From a checkpoint of a small transformer trained on Wikipedia.
Size: width 128, 2 heads of 64 (1 for keys and values), MLP 320 SwiGLU, vocabulary 4141, 2.8M parameters.
Training: a variant of Muon for these matrices, 127M tokens, 8589 steps.
Each number is 128 + 32 x the weight over its row's rms, rounded and kept within 0 to 255. Layers, rows and columns count from 0. The size above them is the row's rms in percent of the matrix's.

# layer 2 MLP down (transposed), 320x128, rms 0.298, rows 250-267, columns 0-127
size [109 100 101  92 101  99 103  98 112 100 105  84 101  97 103  93 107  88]
[[ 69 103 131 182 144  94 107 122 153  84 154 196 143 162  57 115  99 151 165 117 131 119 110 120 134 140 133 139  74 196 167 156 128 108 145 130 106  62 115  96 121 168  55 110 152  75 122 107 134  61 132 127  99 172 104  94 167 123  58 141 102 140 147 100 107 163  96 148 163  94 123  92 133  96 105 113 180 162  93 132 189 166  66 102 117 150 153 172  89 154 165 137  65  92 129 145 142 124 153 123 107 147 151 126 123  95 160 101 178 139 150 120 133 122  99 132 100 170 137 183 147  89 134 113  97 177 172 158]
 [128 157 157 133 113  68 124 143 180 103 136 105 145 130 117 113 119 151 123 126  83 132 150 144 129  59 149  99 148 150 152 145 152  74 130 131 155 135 239 179 140 119 113 130 123  77 144  93 123 156 121 118  77 108  57  79 118 164  77 147  75 172  98 129 158  72 142 109 102 139 175 158 131 104 147  98 118  89 156 211 129 141 146 122  97 179 100 148 161 169 132 136 105 113 136 138 111 185  85 177 137 133 122 151 145 104 148 122 162 139 174 178 107 146 204 180  84 113 165  88 108 129 107  85 144 142  81 121]
 [133 107  94  91 147  88 106 146 129  86  98 142  94 189 163 111 128 118 118 108  88 111 159 110  97 142 110 117 135 161 160 165 122 168 165  98 122 149 108 133  43 128 109 148  93 134  90 123 155  88 145  62 120 114  82 157 143 128 162 187 128 122  79 138 144 167  82 131 127 112 137 138 133  95 138 107 132  96  68 140 176 142 182 115 106 161 126  83 166  94 128 138 125  97 100 169  94 145 103 133  77 115 106 171  58 130 123  34 101 103 138 179 117 106 153  95 209 161 109 179 143  91 114 151  67  95 146 181]
 [187  72  93 156 107 207 141 178 138  75 162 173 134 131 107 140 109 130  95 126 182  78  99 155  76 143 105 111 115 112 119 109 138 174 118 116 139 112 140 104 151 145 132 106 172  90 107 107  57 150 122  99  94 178  92 118 148 140  75 154 136 100 115 155  87 103 145 238 160 140 140 179 120  94 103 106 162 160 115 154 150 125 129 162 151  83  73 165 150 112 143 150 128 126  82 102 140 146  96 139 127 183 164  54 131  93 128 204 107 114 161 118  85 141 170 119 123 114 153  86 122 151 118 161 118 133 168 128]
 [153 133 162 143 100 174 167 135  71 159 150 142 105  77  99 131 142 158 140  90 165 187  57  76 161 133 148 165 204 111 128 131 159 191 125 116 119 104 173 103 168 133 121 157 135 134 118 119 177 160 112 159 102 103 205  75 111 158 118 120 111 117 108 122 110 182  80  72  75 106 153 119 115 185 167 108 150 168 180  88 173 141 155 186 113 142  93 154 137 169 116 114 164 170 114 141 129 133  98 116 124  90  96 152 108 154  72 122 111 113 144 136 119 136  80 159 133  76 101 166 155 123 135 128  49 136 104 126]
 [163 186 159 133 165 110  63 110 125 148 166  98 102 167 137 131  53 115 144 176 124  90 123 117  85 135 133 166  77 145  90 123 188 115 126 136 119  95 132 131 229 128 148 112 130  84 101 185 137 145 114 135 159 157  99 139 116 155 194 145 141 128 106 108 189  96 180  65 125  93 118 110 149 124 151 132 126 104 166  79 139 126 104 157  97 154 155 117 121 120 144 105  75 138 136 196  92 130 151  96 101 135  94 104  98  95  77 109 103 158 209 116 118 109 116 184 157 153  78 127 146 109  79 101 141  68 139 123]
 [106  84 114 141 131 119 191  95  86  75  67 120 132 189 157 122  93 140  67 142 137 152 129 159 145 170  75 126 138 115 108 113 125 110 145 137 161 143 153 158 146 154 137 158  89 112 165 132 137 117 109 146 170 129 138 149 147  77 113 170 122 103 124  65 134 156  87 116  86 127 140 160 111 146 141 137  32 150  77 110  98 150  54 131 149  88  25 145 130 127 134 134 110  69 107 176 155 129 104 130 155  93 105  80 159 117  98 142 108 176 158 149 100 178  67 162 172 121 117 143 142 109 182 112  91 162 100 103]
 [116 142 152 123 165 144 132 128 116  78  66 118 113 127 172 149  63  65 114  95 102 147 144  62 168  77 142 156 100 190 142  69 209 136 100  96 108 115 153 101 118  92 153 142  88 110 166 126 104 155 117 180  80 177 158 166 137 103 117 151 146 105 128 159 117 150  97 126  73 117 129  94 126  94 108 146 190 106 106 146  85  77 152 199  88 128 158  89 138 121 100 164 134 120 165  70 145 139 122 154 139 123 143 158  93  88 170 135 137  80 179  83  78 167 101 160 104 105 140  87 130 114 148  90 118 103 102 108]
 [179  87 101 130 100 159 153 184  82  83 137 133 140 141 146 141 129 131 172  94 105 116 116 123 119 122  95 102 126 121 177 126 156 143  78 169 117 152 161 115  78 154 156  86  91 240 149  70 162 142 195  67 179 112  87 141 124  77 115 128 148 125 184 119  95 129  55 121 154  89  83 147 125 155 102 189 154 140  97  94 115 102 116 137 101 149 174  90 103 113 118 106  67  83 137  92 122 126 103 148 146  94 129 186 132 173 164 132 119 114 101 124 126 170 130 149 141 128 116 133 128 117 144  53 120 150 176 102]
 [118 113  94 119 154 180  76 164 126 151 133  75  58 152 103 179 153 139 124 144 168 127 122 112 108  85 154 168 186  80 165 135 121  74  96 146 119 114  78 152  54  76 169 145 127  90 110 108 143 104 158 175 134 166 117  89 198 151 123 110 141  85 134 145 107 131 139 156 161 151 163 118 130 142 137 152 102 168 110 102 115  76 101 209  92 111 141  98 110 142 125 159 126 146 103 173 133 176  81 140 186  74 126 117 207 129 144  77 151 117  88 169 144 101 102 136 172  79 112 115 153 104 136 116 102 136  99  93]
 [133  84 154 126  75 157  74 145 133 114 153 223 141 115 143 134 153  93 109 116 121 139  98 119 143 155 126 166  78 129 164 118  88  56 144 139 123 109 156 151 162 152 158 134 114  79  70 130 110 129 100 116 112  23 155 160  97 163 180 125 151 110  92 167 179 122 183 110 105  89  75  75 100 183  97 156 136 147 200  93 110  90 122 165 117 112 152 122 105 156 158 180 183 159 159 114 140 137 130 140 167  95  78 116 112 117 121  78 110 123 129 112  92 148 134 139 119 107 153 102  76 151 115 141  73  95 129 135]
 [171 145 130  88 115 164 200 195 124 126 113  58 157 129 169 148 120 148 133 109 132 104 147 186 123 112 139 143  89 138 137 144 177 123 101 168 112 124 153 120 111  58  98 126 147 158 118 113 135 171 196 174 101 133 169  92 147 133 127 118 129 144 133 118 138 128 140 229 119 129 120 169  91  99 173 112 181 138 103  93 128 127 169  88  92 207 116 170 148 167 195 155 178  89  87 124  70 152 129 170 161 126 145 128 149 115 177 132 116 105 135 115  97 104 136 125 124 134  83  60 117 164 139 165 169 173 147 114]
 [130 162  90 136  96 171 153 111 122 133 122  70 158 136 101 114 161 168 138 114 100 126 100 149 192 124  91 183 180 143 157 115 217  88 164 113 135 161  57 123 172 117 109 165 105 111 104 105 143 108 139 161 120  70 149 183 179 130 128 153 171 113 119 123  69 138 174 192 114  93 177 101  96 124 150 156 124 207  93 184 132 120 113 116 108 160 191 115 152 105 101 153 102 174 148 133 117  92 196 102 134 121 159 115 126 149  93 133 159  59 144 127 172  81  86 116 153 167 107 121 119 137 121 126 129  94 126 118]
 [143 182  84 176 144 128 150 140 128 102 175 114 102 110 149 124 122 159 125 163 174 210 149 167 184 133 155 119 113 172 137 113 157 122  99  65 143 157 140 171 108  89 130 119  68 121 188 132 137 126 116  71 149 114  79 102 117  96 126  66 126 136 104  97 167 156 112  58 111 121 119 108 152 190 103 120 200  95 130  94 120 153  81 158 142 158 192 141 154  82 132 116  79 133 139 117 128  54 161 135 100  95 145 124 145 162 101  97  93  72 128 173 100 162 190 109 107 135  94 118 145 108 104 106 151  91 100 155]
 [133 138  91 163 127 110 123 123 119  84 151 121 162 140 102 114  64  98 139  73  79 139 102 169 137 154 123 130 134 140 108 166 151 142 154 151  94 168  40 112 159 161 134 111 133  75 152  94 132 173 143 161 114 102 152 148 176 157 160  63  90 113 127 102  50  94 170 131 149  83 111  96  99  76 167 157 149 102 175  95  83 129 128 110 164 139 174  93 150 122 155 157  93 142 138 114 111  68 149  83  54 141 170 107 191  90 136 159 103 105 122 158 111  94 103 109 116  82 187 111 140  79 123 127  85 118 100 168]
 [157  40 135 111 159 108 149 158 143 100 122 184 176 123 116  93 185 138 128  86 126 164 150 142 118 107 121 130 143 122 116 143 100 100 145 142 126 114  75 102 131 196 131  66 138 120 120 124 118 186 130 128 131 107  90 161  89 107 117  69 110 141 139 132  21 173  86 106 196 111 123 108 102 148  95 167 122  97  80 111 135 140 155 125 100 130 152 129  73 136 125 137 179  86 126 113 105 112 106 162 133 111 177  89 152 170 163 186 141  83 116 103 165 204  94 147  85 133 113 145 161 151  99 101 182 104 155 180]
 [142 122 157 149  95 143 138 123 171 179 130 132  91 103 148 149 100 109 190 137 108 188 112 137 119 128 127 158 120 129 137 157  96  75 157  96 115 151 149 109 112 121 165 142 111  89 163 131 181 163 151 127 135 122 109 133 187 112 170 120  62  96 160  96 201  75 191  92  96 151 113 148 156 127 168 170 125 143 101 110 148 114 153 121 125 106 147 125 119 160 115  74 165 119 145 136 110 183  66 110 113 129 168 207 130 199 142 190 161  69  71 131 129  86 131 188 120 137 165 121  67 188 157 112 153 122 170 126]
 [120 154 146 127 153 142 146  97 113 118 100 146 157 129  79 155 125 129  95 114 148 143 126 142  97 157 111  85  99 114 163 166  99 113  54 148 206 113  97 135 169 138  86 127 120 141 131  97 110 135 136 117 170 175 123 182 217 106 130 126  82 123 186 109  50 163 151 160 102 135  67 139 140 117 149 120 118 149 134 147  98  44 118 132 156 109 171 107 149 138 142 135 202  93 119  77 111 134 163 157 179 150 173 111 107 115  54  87 127 128  72 105  95 125 105 127 163  77 148  92 154 133 113 144  63 167 173 129]]
# layer 2 MLP gate, 320x128, rms 0.274, rows 251-268, columns 0-127
size [ 98 113  89 104 103 104 100 124 111 118  81 107  95 101  96 104  80  99]
[[106 103  78 132 153 144 127  72 104 167 161 182  99 114  73 167 127  84  42  66 117 127 175 121 118 117 128 148 100 154 117 200  92  76 139 154 109  77 138 131 156 109 136 188 148 128 136 153 147 154 115 127 185 130 150 136  70 195 161 121 182 124 112 146 151 167 135 165 131 143 143 107 152 128 160 100 131 161 120  82  94 180  95 127 117 112 104 138 145 115 136 114 137 121 191 149 152 142 105 141  79  80 133  85 140 121 105  77 203 115  76 123 176 154  91 128 186 108 184  92 145 101 156 136 103 103 146 104]
 [132 117 171  94 124 103 200 145 108 174 142 131 151  67 105 126 140 150 125 183 174 122 112 126 191  69 182 127  97 126  88 145 111 128 140 129 158 108 141 159 132 137 148 118 143  91 110 196 145 140 126 157 115 149 141 132 127 120 108  57 123 121 114 125  49  66 123 127 119 170 127 119 147 148 118  95 128 122 131 155  62  85  56  89 129 122 159 150  90 145 129 164 131 166 110 102 153 126 122 197 165  95 154 109 163 140 101 191 171 101 112 125 101 115  95 171  61 148 164  73 106 155 142  75 158 160 108  56]
 [179  91 121  63 183 111  81 174 101 114 148 111  70 162  99 142 174 150 179 124 131  49  89 129 131 105 109 161 118  83 117 139 132 136 184 111 140 129 112 132 151 139 112  51 129  87 119 153 110 121 133 155 132 141  48 136 218 104 158  93 128 123 145 108 110 142 121 103 119 208 113 136 120 118 141 117  90  90 150 131 108 145 104 150 202  85 148 167 182 147 129 134  69 121 113 142 149  86  95 152 144 130 167 137 117 166  83 123 159 143 154 144 128 102 152 147 116 126 139 113  77  57  81 127 133 177  90 153]
 [ 71 154 127 135  71 143 138 143 113 124 175 149 125 123 136 139 144 174 156 116 131  84  77 117 128  95 141 163  99  94 133 128 128 105 160  89 132 136 106  80  87 102  88 115  75 119  83 148  93 168  82 124 121 161 127 155  83 162 114  56 171 147 134 199 146 129 101 140 207 103 102 136 133 121 133  39 146  70 103 108  70 126 125 119 123 166 155  87 166  50 124 169 146 133  59 150 105 168 132 127 130 114 129 149  95 153  63 137 109 117 115 133 167 125 137 146 132 130 192 128  97 155 167  83 154 143 184  92]
 [125 171 141 150 160 124 125 121 130 128 177 141 137 145 187  82 101 182 155 161 155  91 158 138 114 122  53 171 149 147  94 172 114 107 136 153  92 129 158 132 168 115 117 141  78 124 183 145 127 161 103 118 109 180  80 211 192 144 177 100 131  90 137 159 116 118 144  93 168 118 127 147  81  90 176 109  76 125 144 156 100 121 112  85 129 128 143  99 112 150 113 150  79 150 188 110 126 173  94 134 144  83 113 168 192 130 133  86 119 137 190 134 101 106 104 141  83 133  94 151 156 108 123  95 178 118 205  70]
 [179 132 103 135 117  31 141 151 103 146 127 146 148  95 139 161 153  77 127 166  72 117 169 121  71 147 169 143 116 133 136 170 162 158 144 111 113  94 132 151 121  82  74 142 151 130 107 130 141 183 199 150 169  88 125  83 164 149 148  91  58 157 110 114 137 148 173  72 129 106 148 152 142  98 114 109 112  99 123 113 180 181 157  59 188 150 184  98 104 110 100 131 144 116 139  89  93  97 138 134  90  93 122 112  97 145 129 120 176 164 115 147 105 167 122 133 111 140 155 184  97  81  67 156  88  93 112  97]
 [121 105  88 153 166 107 164 149 189 158 218 117 158 123 139 145 170 162 182 182 165 104  72 177 192 123 151  94 138 119 174 162 113 102 133 129 115 141 130 126  89 129 152 112  68 158 146 174 155 131 161 115 139 132  96  91 100 129 122 130 177 137  96 117  81  82 153 181 122 108  72 138  78 145 131  76 102 119  87 125  90 116 121  65 149 103 142 135 146 154 114 106 165 112 147  93  38 118  86 141 123 128 141 125 176 182 134 106  60 164  96 101 207 132 114 115 122 124 136 114 154 114 108 111 151 147 143 102]
 [154 122 132 137 134 138 160  88 110 124 148 141 119  90  81  95 164 127 112  98 153  36 116 103  75  51 107 131 170 194 143 166  88 145 173 184 100 116 130  90 141 113 137 149 158 106 150  97 167 161 143 148 157 135  93 105  89 107 151 167 129 127  83 134 147 112  76  79 177 129  91 144  61 166 113 164 130 127 144  93  96 143 112 138 112  79 152 124 151 144  94 110 198  78 226 164 150 177 125 147 136 134 147 111 174 158 138 190 144 173 113 103 160 144 130  98 139 109 141 125 120 116 100 163 102  89  97  96]
 [114 165 119  79  98 130 109 143 136 129  79  72 107 124 102 172 136 111 118 100 189 168 160 127 161  63 137 145 178 170 107 120  91 103 127 178 146 127  47 126  50 115 178 159 124 140 144 103 134 117 144 133  75 180 169  32 109 106 125 164 139  44 139 121 108  74 119 173 143 171 140 159 136 164  67 147 170 157 127 139 115  81 120 156 100  77 116 128 147 117 123 169 128 173 151 134 140 152  62 104 128 103 123 161 130  57 109 114  94 122 110 118 163 104  96 123 120 123 113  95 137 129 142  82 101 129 122 136]
 [154  45 117 157  98 124 141 132 118 119 128 178 157 157 170 133 118 152 139  39 125 136 106 159 119 178 132 117  82 139 185 180 106 106 106 130 124 108  96 205 119  92 103 129  76 119 119  79 121 113 126 131 126 104 167 131 152 128 126  98 137  72 147 164 180 116 145 157 134 144 106 138 116 121  51 150 122 115 128  90 134 123 129 131 124 142 154 158 105 105 167 139  80 150 147 103 185 140 122 107 140  40  49 109 114  86  92  25 112 127 139  80 150 178 131 138 121 157 178 117 145 113 161 168  91 106 134 159]
 [181 116  66 140 119 144 126  96 125  91 158 136 102 106 133 114 145 151  98 124  74 124 102  88 131 142  92 140 118 213 103  66  97 157 133 135 107  88 117 129 102 139 154  72 111 129 106 156 130 169  97 143  73 145 109 124 129 132 133 103 145 120 123  87 133 150  74 172 114 149 182  77  65 108 187 123 109 122 181  88 163 170 110 163 170 150 106 148 167 143 118 150 168 184 121 130 136 133 155 176 165 171 121 175 143 119 123 166 170 104 191 160 133 158  44 120 148  88  41  74 137 142 153 101 134 121 134 117]
 [165 173 122 127 100 176 158 136  82 103 139 120 136 134 139 121 161  98 139  82  92 159  80 129 178 109 163 141 167 172 179 116 211 131 139 143 179 162 111  97 179  97 126  95 104  98 166 123 138  92 162 176 125  65 145 138 167  93  95 129 142 116 140  88 121 119 147  81 131  76 141 138  92 133 135 131  83 190  96 169 162 114 181 169 106 134 181 163 107 138 111 153 176  81 171 103 154  47 115 118 149 154 181 111 115 129  89 156 154 113 132 134 128  65  81 120 126 144 119  73  89 111 110 129 137  83 177 106]
 [129 102  97 189 104 142 151 143 168  90 145 116 152  51  92 132 112 188 128 108 155 144 166 127 142  43 173  70  62 169 115 118 177 110 108  86 134 148 106 186 143 130 163 137  86 128 191 156 141  98 154  91 113  82 106 124 120 127  94 137 167 187 122 135 160 119 122 130 156 104 110 141 102 168 108 148 151 100  75 109 165 198 142 147 116  57 123 144 133 117 101 129 102  89 146 125  95  55  93 136  99 128 100  90 130 130 120 118 113 111 154 163 119 174 148 152 125 133  91 111 216  80 120 137 144 142 106 175]
 [ 87 150 138  88 193  82 150 164 111  87 146 151 179  70 119 155 107 125 111 142 125 145 110 142 147 168 149 118  71  81 145 160 145 101 151 125 115 189  81 115 132 161 160 101 115 139 171 106 141 158 117 191  77 110 147  92 128 143 155 118 107 126  61 109 121 123  58  97 138 146 132 162 122  89 182 104 123 109 142 107  98 138 127 116 163 175 160  85 158 141 124 153 122 121  88 112 100 111 127  93  69 144  65 147 202 162 171 177 132 110 105 189  59 150  73 126 148  80 150  59 118 111 116 117 123 143  91 128]
 [101  91 111 137 122 141 123  64  93 114  94 146 137 130  92  86 134 137 120  79 180 129 194  59 144  94 176 118 143 100 123 110 146  96 113 140 128 114 159 140 121  83 160  91 163  81 100 120 150 174 111 152 139 123 117 112 105  88  52 103 115  92  98 102 121 168 142 124  95  80 132 175 140 151 155 126 154 126 193  96 135 152 103 109 160 113 151 123  69 127 167 111 204  35 119 116  83 129 116 158 109 155 100 150 135 144 118 171 114 108 167  57 181 121 163  75  81 134 166  83 160 146  98 152  77 131 119 143]
 [ 70  90 164  94 150 175 123 132 101 192 118 140 168 107  83 140 148 104 120 100 144 217 100  95  75 143  84 171 157 151 101 111 159 130 132 115  98 115  76 118  81 108 140 146  92 115  96 142 159 128 141 162  71  66 152 151  88 127 171 124 169  88 135  69 147 145 164 134 121 152 106 113 169 129 143 139 167 127 129 147 111 143 151 116 145 137 148 133 149  98 139 124 112 138 212 120 125 123 136  81 151 140 147 112 157 146 109 122 120 135 114   7 168  71 134 144 111  90 155  70 122  93 114 143  92  91  68 171]
 [120 127 139 131  67 165 150 122 132 129 167 113 145 111 125 143  84 142 183 159 141 151  82 157 135 126  87 131  69 152 148 116  89  85 135 176 119  79 170  90 113 138 166 200  91 149 107 193 168 110 135 134  98  96 155  61 161 140  73 132  59 114  55 120  76 155  89 135 160 134 115 125 120 126 111 154 157 149 137 105 105 138 129 182 146 160 102 119  98  59  93 140 130 129 190 131 200 126 198 111 134 149 129 162 112 140 164 154 133 179 148 100 116 151 131 134 206 125 159 124  90  90 139 164 113 104  99 145]
 [100  62 119 160 186 197 146  60 158 153  86 106 117 109 135  65 110 161 133 100 153 145 134 159  61 143 205 160 157 187 146 148 108 117  91 146 127 174 115 176 118  92 131 159  94 159 100 142 109 106  98 139 161  93 108 135 145 114 162 174 112 134 102 116  81  73 109 112 167 158 105  70 185  95 129 120 134 120 124 153 135 109 159 165 175  76 148 170 166 138 114 134 106 114 124 106  95 123 138 102 136 151 141 153 131 188 128  95  88 170  85  81 188 140 108 119 167 113 114 135 111  82 170 107 113 104 139 189]]
# layer 2 MLP up, 320x128, rms 0.267, rows 251-268, columns 0-127
size [101  96  88 116 100  97 100 111 105 102  83 103  92 106  94 115  85  97]
[[ 87 130 141 192 158 121  95 103  90 215 115 156  71 156 126 158 184 116  65 123 127 169 130 131 156 138  57 147  67 143 132 112 111 144 123 103 160  79 100 131 188 152 121 173  82  82 118 173 143 139  81 195 171 129 168 119  86 153 148 129 144 171 106  95 117 139 110 143 141 163 111  48 175 118 157 119 170 195 146 149  96 155  84 100 104  85 132 111 140  72 110 124 144 172 160 149 170 138 134 108  89 100 132 151 155 152 128 165 125 118 126 127 141 147  97 149 176  99 172 142 122 122 169 148 115 125 113  88]
 [118  99 105 176 153 172 184  80 114 176 153 175 145 137 147 143 125 140 114 117 180 102 150 134 120 123 178 122  76 175 135 155 133 113  74 146  81 150 156 108 121 125 119 110  61 138  93 151 155 151  73 131 150 142 148 134  71 127 124 121 143 121 115  92  92 105 154 159 141 140 157  73  66  93 135 164 103 217 150  93 135 115 118 207 154 139  67 148 126 164 119 101 144 161 155 156 150 164  53 161 118 132 158 156 112 171  83 195 166 171 160 114 127 133 130 140 147  93 134 103 102 164 150  66 145 141 145  82]
 [117 158 166 102 182 146 123 191 131 135 149  93  77 138  79 104 151 100 133  59 125  86 107 150  94 116 120 110 135 108 102 150  87 164 130 119 153 122 107 187 109  94 115 165 127 130  72 168 179 138  86 145 182 131  46 142 167 173 163 135 132 125 118 161 107 198 138  94  97 194  90  90 169 129 122 130 154 111 165 183 110 146 105 143  93  66 207 133 155 113 115 159  78 149 135 181 167 102 127 174 143 153 153 131  99 119 104 103 162 135 111  95 117 110 156 192 155 129 106 149 112  82 158 133 145 124  96 156]
 [156 145 110  97 164  49 150  79 149  81 130 131 119 146 215 103 104 124 146 159 103  91 158 129 112 100 134 119  96 170  98  97  96 123 130 100 138 128  62 158  88 100 151  86 123  97  96 125 109  82 144 154 124 168  57 157 164 116 151 127 161  64 116 128 209 115 153 180 151 146 147 166 142  65  73 121  69  68  91 146  59 102 106 133 101  94 185 133 121 115  93 136 121 134 178 136 112  97 107 153 168 136 167 134 126 158 148 110 174 118 128 149 129 139 152  57 135 116  94 138 124 144 139 137 139 135 119  77]
 [115 143  73  88  58 109 119 153  54 139 141 125 105 130  67  73 218 165 109  87 126 136 123 146 123 111  88 121 118 150 118  97 190 135 180 120 105  64 101 141 116 130 147 146 113 129 120  96 126 128 128 143 105  88 181 116 177 210  88 181 167 127 107 128 165 172 145  91 126 103 107 114 179 137 135 122 141 118 200  91  92 107 112 172 145 122 120 100  77 119 163  83  91 124 122 209 136  90 123 137 140 125 152  99 133 133 120  71 172  68 155 123 134 152 145 134 140 154 117  83 160 171 110 136 116 132  94 140]
 [128 153 122 153 128 170 182 117  68 111 116  90  89 146 129 134 151 125 116 113 177 186  80 136 133 121 144 127 114 113 107 111  96 200 126 203  82 116  90  85 129 161  95 135 106 125 136  84 121 153 104 181 103 153 197 123 126 130 145 143 104  57  90 156 128  82 150  44 143 128  97  80  49 141  83 127 125 142 108 101 151 162 149 146 164 102  79 134  86 114 110 121 132 144 139 150 153  60 105 113 132 151 176 148  85 146 104 148 153 108 141 154  62 102 107 118 125 106 112 100 126 137  82 109 140  56 100 188]
 [144 133 182 113 109 117 117  71 191 152 143 129 116 132 129  68 138 160  90 163 179 105  96 137  91 135 125 128 105  91 170 168  94 100 114 139 139 131 129 135  98 192 106 156 141 184 145 110 119 111 173 127 150 134 110  99  78 117 138 121 132 135 167 111 145  65 144 156 198 128 140 128 110 119 132 117 118 136 146 141 133 157 117 143 184  90 147 138 105 152 114  94 106 226 104 152 130 173 118 108 134 175  89  77 146 120 114 171 125 172  87 179  83  78 162  81  76 197 127 147 189 107 162 111 159 180  75  80]
 [122 131 101 113  87 129  70 149 128 104 125 134 117 139 184 105 119 137 119 142  96 127  69 192 126 157 177 118 124 122  71  95 181 142  71 109 121 111 111 139 155 146  83  81  74 192 110 120  55 154 106  93 185 162 174 155 170  91 110 128 111 179 134 126 101 111 115 108 111 146 127 141 150 158  87 119 138 157 104 129 150 112 155  94 129 102 114 149 122  83  84 123 127 155  95  89 150 106  81 147 108 153 143 162 108  92 132  79  70  78  95 162  78 119 154 134  85  99  90 177  86  95 144  93 146 201 191 168]
 [141 143 101 110 124 130 148 122  95 138 125 137 134 131 100  70 107 167 135 104  82  98  84 112 117 134 131 179  84 154 150 197 157 168 107 109 105 178 154  92 189 138 164 161 121 148  96 128  88 175 116  56 153 135 134 197  92 148  86 127  88  97 129  59 158 118 139 128  99 152 136 104  92  92 100  73 106  95 172 167 150  69 155 142 122 108 138 101 130 138 191  80 103 114 137 108 185  97 133 150 120  82 153  94 108 151 121 116 183 143 159 163 121 134 110 182 161 146 171 174  91 181 141 181 134 118 193 135]
 [125 158 105 130 158 118 105 124  91  87 161 136 166 132  93 110 134 151 147  83  97 120 100 156 101 172 174 123 113 121 147 105 146 138 124 139 169 161 105 131 149   0 121 152  68  71  96 136 101 135  88 129 136 119  30 123 151 104 115 116 135 165 111 125 107 159 142  77 147 125 126 179 148 142 143 133  91 107 154 137 152 173 202 169 102 116 116  96  92 106 200 120  96  79 158 134  41  85 113 175 125 149 184 130 195 142 122  87 127 138 134 157 151  95 148 117 120 103 128 113 132 147 121 134 162 104 179 146]
 [121 137 143  75 128 114 146 216  64 140 139  99 157 123 109 182 141 212 115 121 140  54 126 167 142 137  93 153  92  90 111 139 140 109 132  84 151 179 158 179 125 124 109 179  74 150 122 144 141 150 166 143 162 124 121  90  76 146 114 150  94 106 187 110 171 124 148 163 122 113 108 171 138  91 172 155 155 126  73 170 168  84 154 104 116 146 107 141 104 173 163  99 128 105 105 144  68 149 181 109 130 150 100 150 146 112 149 138 130 154 124 178 100 106 109 145 134 154 191 141 146 166 121 161 194 160  76 169]
 [ 79 165 182 116 149  79  93 109 119  94 125 132 163 170 151 103 118 157 156  67 160 144 143 110  95 100  91 147 153 144  59 112 124 159 117  96 104 118 175 131 165  72 191 148 116 164 131 170 119 159 142  93 130 109 100  79 136 130 103 114 124  99 109 160 176  70 126 129  79 142  63 131 174 179 168  78 175 137 175  92 116  66  72 107 154  94 124 108 110  60 145 103 159 124 126 127 127 160 200 141 138  79 130 163 151 132 100 161 114 108  84 109  98 121 163 131 133 125 145 167 113  71 123 140 152 149  79  99]
 [101 134 172 142  97 113 169 171 145 166 175  98 182  81 128 115 130 138 136  66 146  61 114 134 111  85  58  77 167 126  90  87 156 122 133  76 142  98 105 125  93 147 161 126 181 135 158 147 113 110 151 145  93  72 125  89 105 163 118 157 161 157 145  98 211 123 132 163 128  94  80 130 116  98 144 171  85  58 107 158 114 137 137 113 118  74 135 170 138 147 100 131 153 125 117 110 102  99 127 167 143 176 160 161 138 111  95 187 127 124 137 148 148 130 112 175 113 137 103 126 143  57 126 140  79  42 165 151]
 [110 105 115  98  88 131 145 112  81 178 136 123  88 201 156 122 155 135 149 136 126 128 106 112  96 137 105 128 134 159  97 135  91 137 131 101 175  61 149 181 174 112 125 179 158 149  57 155 153 142 156 110 168 129 111 173 107  96 137 174 103 134 175 165 133 111 137 147  93 147  87  87 152 178  62 135 122 118  98 112 187  94 134 161 111  49 109 192  91 125 146 106 152  92 180 126 108 125 157 194 133  86 124 102  67  82 116  82 189 160 175 109 118 136 159  89 157 116 103 145 136 138 144 130 125 135 136  65]
 [104 152  98 144  97  98 118 104 135 140  90  79 131 110 114 163  87 126 112 167 135 102 179 142  81 150  99  99 187 172 156 145  86 123 160 156 128  87  98 100 127  93 173 160  69  79 123 107 123 144 114 206  80  92 138 105 106 127 182 202 159 150  99 176 146  87 118 190 128 140 129 171 171 137 146 106 118 158 125 124  91 115 127 105 126  93 169  60 153 149 155 132 125 188 122 191 136 169  90 117 156 113  71 166  82 123 111 136 142  96 111 101 151 162 156 143 114 106 107 113 144 174 151 146  70  86 169 175]
 [117  64 162 162 150 110  74 174 127 150  98  97  98 116 104  97 169 183  90 131 159 140 125 139 122  85  70 125 186 137 188 127 166 142 127 150 112 114 125 124 115 151  84 124 105 138 125 116 149 133  98 124 141 119  90  69 125 155 118 165  81  93 139 130 159  58 183 175 125 186 132 172 162 137 145  86 135 161 136 182 196 142  90 137  69 161 135 107 136 119  99 125 144 134 168 116 165 104 104 107 118  81 105  94 104 126 120  56 140 169 105  95 137 160 156 126 146 105 104 133 174 121 100 189  35 126  91  94]
 [ 64 167 162  67 144 137 189 141 136 138 120 100 148 172 138 168  90  37 130 112 186 104  68 195 146 191 103 112  86  84 121 114 168  95 132 136 129 112  83 132  85 108 118 110 102 148 176 133 111  78 131  85 154 114 159 102  87 110  92  47 132 184 122  88  90 150 135 137 127 116 123 132 147 144 172 141 109 115 118 164 115 163 157 122  97 147 162 140  92 122 142 123 162  78 120 101 112  97 112 170 116  97 157 130 137 108 116 141 105 154  79  71 107 103 154 182 190  95 146 132 126 136 135 129 119 202 158 142]
 [163 142 168  73 102 126 126 146 113 105 155 195 118  95 173 126 125 140 156 125 144 133 110 175 119 112 168 107  61 151 108 120 137 125 190 132 111  95 135 155 169 139 156 152 164 128 177 128 106 196 168 140  32 131 162  78 151 184 127 138 139 149 118 118 171 166 107 153 145 105 155 142  73 113 129 135 153 114 164 101 150 201 130 138 129  87 105 134 131 145 122 147 121  92 111  53 168 122 179  74  95 148  97 124 147 119 179 140 140 103 168 144  52 133 100 141  73 107 165 131  55  99 121 100 163 138 131  82]]